From a checkpoint of a small transformer trained on Wikipedia.
Architecture: learned positions, tied embeddings.
Each number is 128 + 32 x the weight over its row's rms, rounded and kept within 0 to 255. Layers, rows and columns count from 0. Numbers have three digits each. The size before them is the row's rms in percent of the matrix's.

# layer 4 attention query, 192x192, rms 0.203, rows 0-31, columns 0-95
083:156050115150108116144153155085105125099086100147073157073052148140105127111176077125074076161124148098105138102133108107118150170147177181162126133140142133150112117066167125093177113089146157088113164141141133120129128094143148124110142121145194177147131128141109161124118154150123173156
078:184118096099130101158153115078094092127102128092136120192062135148089149106122093139108212111105042142065137108172128164112165150115126158111121171137150164172143111083111099178043126138085141142137090083097172154120150098106109125137150142096085128098145158122116146116084176123159107130
081:192099116181151152108137112150090210125134133159155194080084123185135089095103118137154162138169149117136079180103133126096120126154110108094165095121140171178118139097154099067114159087116142186107107116136153184152114168143110100082117093097171130144150124115132146108119149142136087157
085:186141119159153150140140094157133183143112137106144083147102153155113155119111160113116108183081135156101125178129157142154186115069148147128115143158052171185165106168092076152164138136098080087113154108187099074116126153093160124149186171153125093147107138077184184118112085087087175033
088:184133199146144122139149135093079125131109107137148096189118089129133139113131078166159172124098098147121123123151140109164174103113120088134170072141103109140142134152160082143096107114120156099138104092149108170214124127136091128105166126160122144181125122157165137077133138170132149196
082:126104157134135082102100094157157118125145163130090128050127110156183145102115053111142151118162086199105163147149092188094157087093104157152074133107086145142174108108073146126118147125126129170132044118125124159132122141116173151085089107119090152146112121138130108071130141114184135090
081:099154203139165081096134114161177083109113090109150132137111063156122144087119131116128127113136095126123173126130137165151112093103078150197138148048167100139102123074076089069132152120114153084174120139064111149178114099138134101148164169135096172124098080114110115049117144159191199114
086:127075214120179126076121129131106107214136098119123136136091106127162094082116137155080122153179147144076118177128191181152113158127084094126145140129100130166093100146174146145134090105200102149183094140135098140099111154134115126107171099151139139182121126105120149169070096144099063170
085:125185131154118134133080114151116125145140110109142068161078087118139154104119127174163177120091118147092174086113124088120102162168104152126104104215161112146160144154127070098099129142127120103146144150197099109071044131121120128051121172159080158121157120131129137145152145134102171109
084:083133103152148136085119131119095097132124168120121195115146053066149118053124114125109162171129144105097116123162164115117149120135104123140154146133131141114111140157077157171096091131143076128133123083136116151133129194074101137060101102132074089170092096125109130159156161146116200133
081:121172162082172103155112119158114201084094255135098142113132166121159163079131082112088155135160099143118108105156155124092109167099091116140124133105094152097168118135154121144145159159107139121136165168136124095122126115093129151126200153154053212105110117143138129108181140095127047091
080:116174236119153125167088121172141177157077058113147146129152098110106143161116160184150157119065119100069159107169130121090118123127156121137153139115120104145140154102116123092129107154142130157142145147156142160134163128133080168156139123107124106176090102076141122184131110073094100116
076:155139150109138110136132137104097135133118136068105066121138085162156128178111172078073160130138063129126099185119063038116125177136138088090139117118184132124119111149164156102158095143154103092179114125132131147084158160156105120136158075119102077121116172115121064092127160113172074102
086:125084106143101117124125089137165143124101107185125159142131112132088075120112146084140160113106040107101112109077147125096150131126120170115153083128184192126191108077145142114164104153148169085120089164095125057122153178127100133111077164086056099083180153118091112107108220129144109155
085:128117139143129172100060126140133159119071099135188090189121169100124141161102109148141114059143140153120127133064121137108139129186120107144131087136147106131133117104086086142127144121111114128123086171161132131146203173147144185126094107116090122137114158099142147054133118134128114126
082:106118100147162141086137086116161140160132156181119164191147116126067158038107136127135143115113133132124115154146151150147152143144128119086165126126178131086152104101142076175056114151122118149147135090115084098109119137124125151122112155171166115112149166132082112105148110101119169150
084:157145124129109146173151165092135109122148124158158129157129123100159133192126123117073108180113158173195134077112158138189095140142160153051129165109150130160103177165102146128054092159081185138094142157159148112159167137140187101176111169162095119145123167130146128079117188153115146130
081:113078076111163071135088110083128169117093123123160126135085179148165166116109115084168141087134173155092137094143100141091108117184105118196166142149144091120131156179130103109125122157146116121188149084115138118120171093135087107088065148099135143154088190128089113157147168123118123151
085:120118103114096207140123074190110156132100111129155064142123112117196149112135120120129086108130102173114149100077081158121123074134094125076127141106133148180106112107120141091104142094133121113115110095092171117103194144153099124130104195064083134130127154148081161151187126117142156119
081:072134120156087106129115109111182147092105138086108135164107196164137146113100128151170106148161077187091115155144135114173079148123111142069167110157080147127193122157136130148097124105082097179189147117112210158132148112095096138116108124124117140142190105145134194068044140138124099128
085:121111137121067097085110066095111095125187110133127050104097114102143146120127071116120130183121124144171108114094113064114142156081130152096144112147104068093111111151154099173157104130143116194154131167161119099147187138113066084156165133086100118190102152169169112156137132142073167166
086:167198106199120117072182147156178128137096133061120173135145090089153159139157097150066141126149090108122095121168129141166106197151120174114159123112127095137169188118120108106129103142098157115119114160111162111111106101132141146113077111170162161128134107164123117143097139078127062108
081:145133156084106150125136180141134138105168152162107122116150111143093196109124140126086133109162098082137103139133147118077084143125096121125065126130174121140177162086155100142201135155094078070187159131109178155100112160078121161168084161085111134169207089103140115070124079068189092152
083:131152106123073164123140119124120149095144141152122090103123128119127137176124113124091163146105133133127118089195075103199075102084163168130121183078133120091110117134182094170115079108106071094131054069150146069124119134148118094081140095124123132064167197137113178134155067151110126097
077:164087143127140143066128114146136084103124102095151137122122127178111088196148146088125111130120103144120113157132143164125169134084155106168079199123129129131146123181108114129180084158103116166100117162146120141173156066184088140093084132164187122160124128175154061091129095148143097153
087:069103112126194133163149157127186116091116100084081146137109155142161134154198137096160059139063129154125156168150164084150115150159179087161149058105044136090108138119102058115115119136115169124163137119074160109180168123112123152105085148128061121106095084121088092103140112140136170122
084:086070186111106174152165161140130147084083142089161077120049164129100103131164159107146151077144071093118192164117136097110121156149127113160150097138153136090148107118148132177114131142113119113140113175156108113127098153091184103105145098103152145172129146141140121097132127091062129122
084:118145169086150100112106112140082106150156118177158107155166150126095164148112088130135111158172136143100168114146183121124164159144163182144136150150074155077195147074190124184060133105132161081130112108142198116127051119139160122057190153191114106149160127144165126151113181113188182111
087:182131135165111160112139090080165045131092064156101173136103101093180077143138111138087119111176103160117112077161125152135124119145123183096112183118143137036142066141158171168149175138162133126163129148115202166129127086127091165089114107142125091140134141121159082131108120100184136145
081:085110098146102152124150104127094142162085173158118094212102083135165152157113119125098157127153134135146112112121150115078178136109222190203126048130105133122107099121125093176168192150146119131061167128135151134124108067151086119091119090100142097142091088123144098099136087188126157188
084:110074153114114110132136181125082116159205146094130130151171104151153151164114130154130138160131076148079129170184171130089106115116179121150135084160119189075089092141079121099108133167143109157132099078147128104144111060101094186111163123140122156074163152103067131131147139093127090108
088:123115147160084146129069169111159110172118146074146091091134137114086061058154101175136080105133167101110149176184134168127149132149153138159144079141095077144094095143142162093164085124092148100102082076116106128116134168161149140126071163145065141164163113131188133095104115099098126072
# layer 4 attention key, 192x192, rms 0.188, rows 0-31, columns 0-95
087:163129155191150149076156135161101156137092091172096126096162141052122141098117136101092081131143165067163114095169155126091142242154127108141130129134113140084123113120158139141151154106193123093157113148143077176092130090139171096171197148135139146128080149096140153171109157194128156094
079:085116101149133120160140104069137104145167150136149141155098127139091104131104096157183132134118040114142132175077118150062136153156107115087190098140138182150121157061177178169096199198080134149131105096145153144133149192138084106121179153101137097084098107107091189115062148146134187129
089:164099102127090153104152107109129185088120104170114157101077125126169074134114090151137163134167122114141088158155148112069105140135117116134119145131231138170116144148178144154072151144145089174122133113107118119141048140127096135112129093108103114154213151097091176135095106150117073207
090:131089122161148156140114107127137148109157077074190088092100145113093104161164112131097106165082130147101123207222153126126122123132144133150071154132069093156145145108119141163155128122124113104172173100156120100111121114118166138126142114149162039148176119142148159155146023137130146099
094:137155110208130134150138110080065131125097117166151074187131078130150119125111095119162103114101146111207095119181166104111140104074065187165157056102114138142176130191116085082102138113116121111092151049173129066136163118146122126126116118139081116166078112144143139125096132143135120178
081:062121142163117123159101068125164109074196086153147092119163134147133115138109107069070137143129122199139129148135121121085144102117148162125148093100080146117155161149115104107112148109124105080060091048144108139155124143117116130100087195136107093123170159021085107136137107160117122048
088:100120156073171121145144112168183103115139067158112113162128096156167135120113107076152100130114099125167162082104162130112066090112121133186148195113159130194087123081136090059126121141141123112155130106097163146114096106079120144096139155165087130106015143132078119109106096186176186147
087:152083190211178130155117078078100106141130092121107099131027107191201105094086099134123130151108101147148116147154093120078128155149045132146151106096100109157097077090177150140131123105156108112166084140125153130117108101102128116098147097119111172126160145085116144092103106129072091140
078:150124148078127169083089125119094170150128119072149097152108108149109140095126113148096120136080147113102138082119148101150047153105147209125097169107097112157124132187160081095099135144150108112145169153148172133100076132173103100066080160132122177102119112129125080191116101112111158162
081:118119148158101134108173133145158146165119154089128139103083053146126112054189142145103118150171145097136131124183100102105141094125110153168162145126147079114160185112113067158072122128117106159115147131092149084151095131112156125134124155055059098071118130071046104160125165111104166109
083:122135113149141166163151118142112069074178195103099104128090172093086128120131085108062134117136110119159096089111142105096120082125095124094136081108156131132192161129141083144102102120103165106075126101147169087117141111124101089090174138147109172097126158139134126151157100089118127079
083:146156176144107106125143138145107211178095093143150141141089080121103148149085103143148109136112182088104102142124152092181154141179094182107108123119127114126131136113119135105152108119153150187113120180159210148121173179165132139166121120121161085169130093063177163119124077118155110155
080:162119097120133130111073179133113134119158113152162149081107083134149142116134216059125187100199120091135125161046095132150139143117123063082173098107181116129113075170083170128123109133179127121143128091126120132105197137156110082134096151119153113160155112117108136114165176119161091134
092:092090121129121133114120117104125184127124144125067117140081183121095088131112184146089144108107136106129100135091173090127136105140151140143165110147130142121113102090134169114114084134149124095057107154108147072095144099118067085139099126133077132051172156174140158124152176128179114183
088:115122095095114140138068182102144126144127089146122161171168138138140097097084132119092160142103134151124112122166098109097094157155083111162092131105089083072108187110108078121088121127170097100136175173144114092140090114103120172110133096125159118098128133119200157086141095121136117124
090:123147163145045156120158095123155115109147168118169130186107098149086172080101136115123174132058146166112131123146100159089104082146182162202139123142207187146098125117112070092101089085164158112125130170135141118090114115140122105135082124158163076191116172128088156175173128066080161095
088:165125151202089203035171092092164136100141130124092150158136152079153202165128081110127113112099110132138115122117128114102158109151087168071108171121153179110130149079083137135122113174171156119102154098116089104131119040147137109128096122146096120182138109150137068115087157142140134172
089:143078132130059082119135154076126132077159124121091161123118143164111168145128119101167159090108197158085165092075129120134172095191144167174115084158166146134118175146128110107109086129142097084178136129087159118114166138091073093181121134105112116079107131141164113122146099183051125139
087:154123145143126177108129119141125116211133114139102119164117162120099093140131146178106102137089100145103107197093136175125138065130169142153100129048183126105144128138134103161082118147115123093136102145098146178118093123155097119133174153093117102132109103089120113104175078100172160129
088:163107145080127111114142163102169190089107195142135143144162192174158171100091124126148082145161096145138129127170135145110161090128103099105099123110122070140149181101118167143121118119131104162124168103204170152071129138111146131133088106113159173132143133138163226098100139088161115148
093:103132142187150165099114151086067095113183131162149068132152133148132170119146115087091153131131129122159114128128105161086176143092098160135131156126107119133091128207121128165135101158179159111146161142199092209212081163163078094156196116108111162113100130170144165130136114075091164151
086:150142091193141097135128134148136129093127148124113133110137129087130146165165043132139117176119116131090115101103159134149095116140161100098135133137142135139177144112025182109150122125155192114156123151135105116103072093101132163136150108175191099142110084066126160176120152123141104127
083:158120182104095149114105155160146097074143140109108122125160100135099160125102209146162135127142127173186088100174163132161109211101086128140161082124117115131092174146103074119176093121079174113159162133094131114098102134128122137154087129092117177202172101108098173149146121167155177076
084:109105156136128142158132114137102136110108159160121066069082139088138090194176132136176140149155120093104118118143057134169130112115182088127143167072115135074126173096199121151147128157113036112114112123149124100157118166145147028130103202177184164153128121083138168162120113134106093102
081:103085166146145146083101129146208132098182081125148177099105149122087149151138116133149131152143098107186125143129172165174116150115094153160176109115108092155124153158099112113162113151132096181190046139068114179141181106116094092065135126132104128151127125161123113106113135100177062177
086:102089132122110084152177197125143109103144128104109086124080140178132114178148156079095073133120154139092145147127117106181120158078177099145052055115142174119090111124063068105211101163154171135135118185136140157149116145138138074163120164118098142098118151120161143100141103184165189137
093:111080140098114172098044173149114105099143146132129093125181140161102095128158160164135177123067113144144104114088167081096115095103138073109149129134153188126132085145119167202156103162172114151178089119128138077121091159136132129100128150080131151162103186124153157169099118113074174154
087:084097127129205130178100118130078139080151123146149100150113116083079150069176077132128137184134122171092124067175142122094181196150102171212137128151095140104101103082157091141088118070132118123162167140157163133098143122126118130086154049169213124110170114103115152142144169146173179124
087:166146120122158143116104101139129103086093127117172151151133124057211123160154136125130126191183147126108132100130130137192113120150164136105149159157110128076093145133142161185160202127128125112141143134082162107120125098145131107119031113110116143127111165128087130107184120102161201162
088:063106102133165121055138141142096164146147115115121145201108108106194068107070131148101133136125138105178109123169150146086135120098142181188162110124146136104128107168117093187141127116135117121091155094035109128096107085147157100158054109102170095168122065107131094186197070174133181083
086:148098079102113150138202163141098116172147169132166100147110185074144112159152155116142143131156156111106133090121185175112138172110192163088159095104123163084138174147141098141169176189091128128136111097148104116131170088119112116114129104132175129117132153100128125121118137136160048160
095:126054045143155130135043189113134081117120124110158169091169145152152128092178058139133098112152245132114110119158113116152098138155181140120123097105078112115095159111117114102162135176163170091098106086103079160146040138158087106106069132113141160130147144115131112097088079092139107116
# layer 4 attention value, 192x192, rms 0.187, rows 0-1, columns 0-95
111:105103163087081125064131150129095138139122132067125197167153123121114142080162160114154199177111102093147133098149160119077165140129085085093079058154142139085140121144071164126089154154134076125090110120086156122081139149142087109045157151180101074094070107058098134161113114079109141199
107:121147130168146153122146100143131135144140150133132085120113193163120140109082137182142138096086083121127133144127169172178115182155137130131140135135098112126115134073023154148161135140146107126119168141155126091076072104123132106097144123144150105112091122082211123101227144081128117161
# layer 4 attention output (transposed), 192x192, rms 0.149, rows 0-1, columns 0-95
109:116135101163117108185117176156170148183155154161181094124106138083104104148142124161104120062140196156146111127139076136138092140074150157125120193048101132132136098120172122148127077062131130169149114115195061140148127108115160133152179122079187108136132127151119155110085112170096106070
088:148071108070114134146096180087108136096129122088147144081170089165136142134158108065136123162171156115119100116100145136147130087140119124121103119118181161114164091180194099151120143122135160110099108128098088169156168154149195183141105125084138161119129100152057140140004133193142097089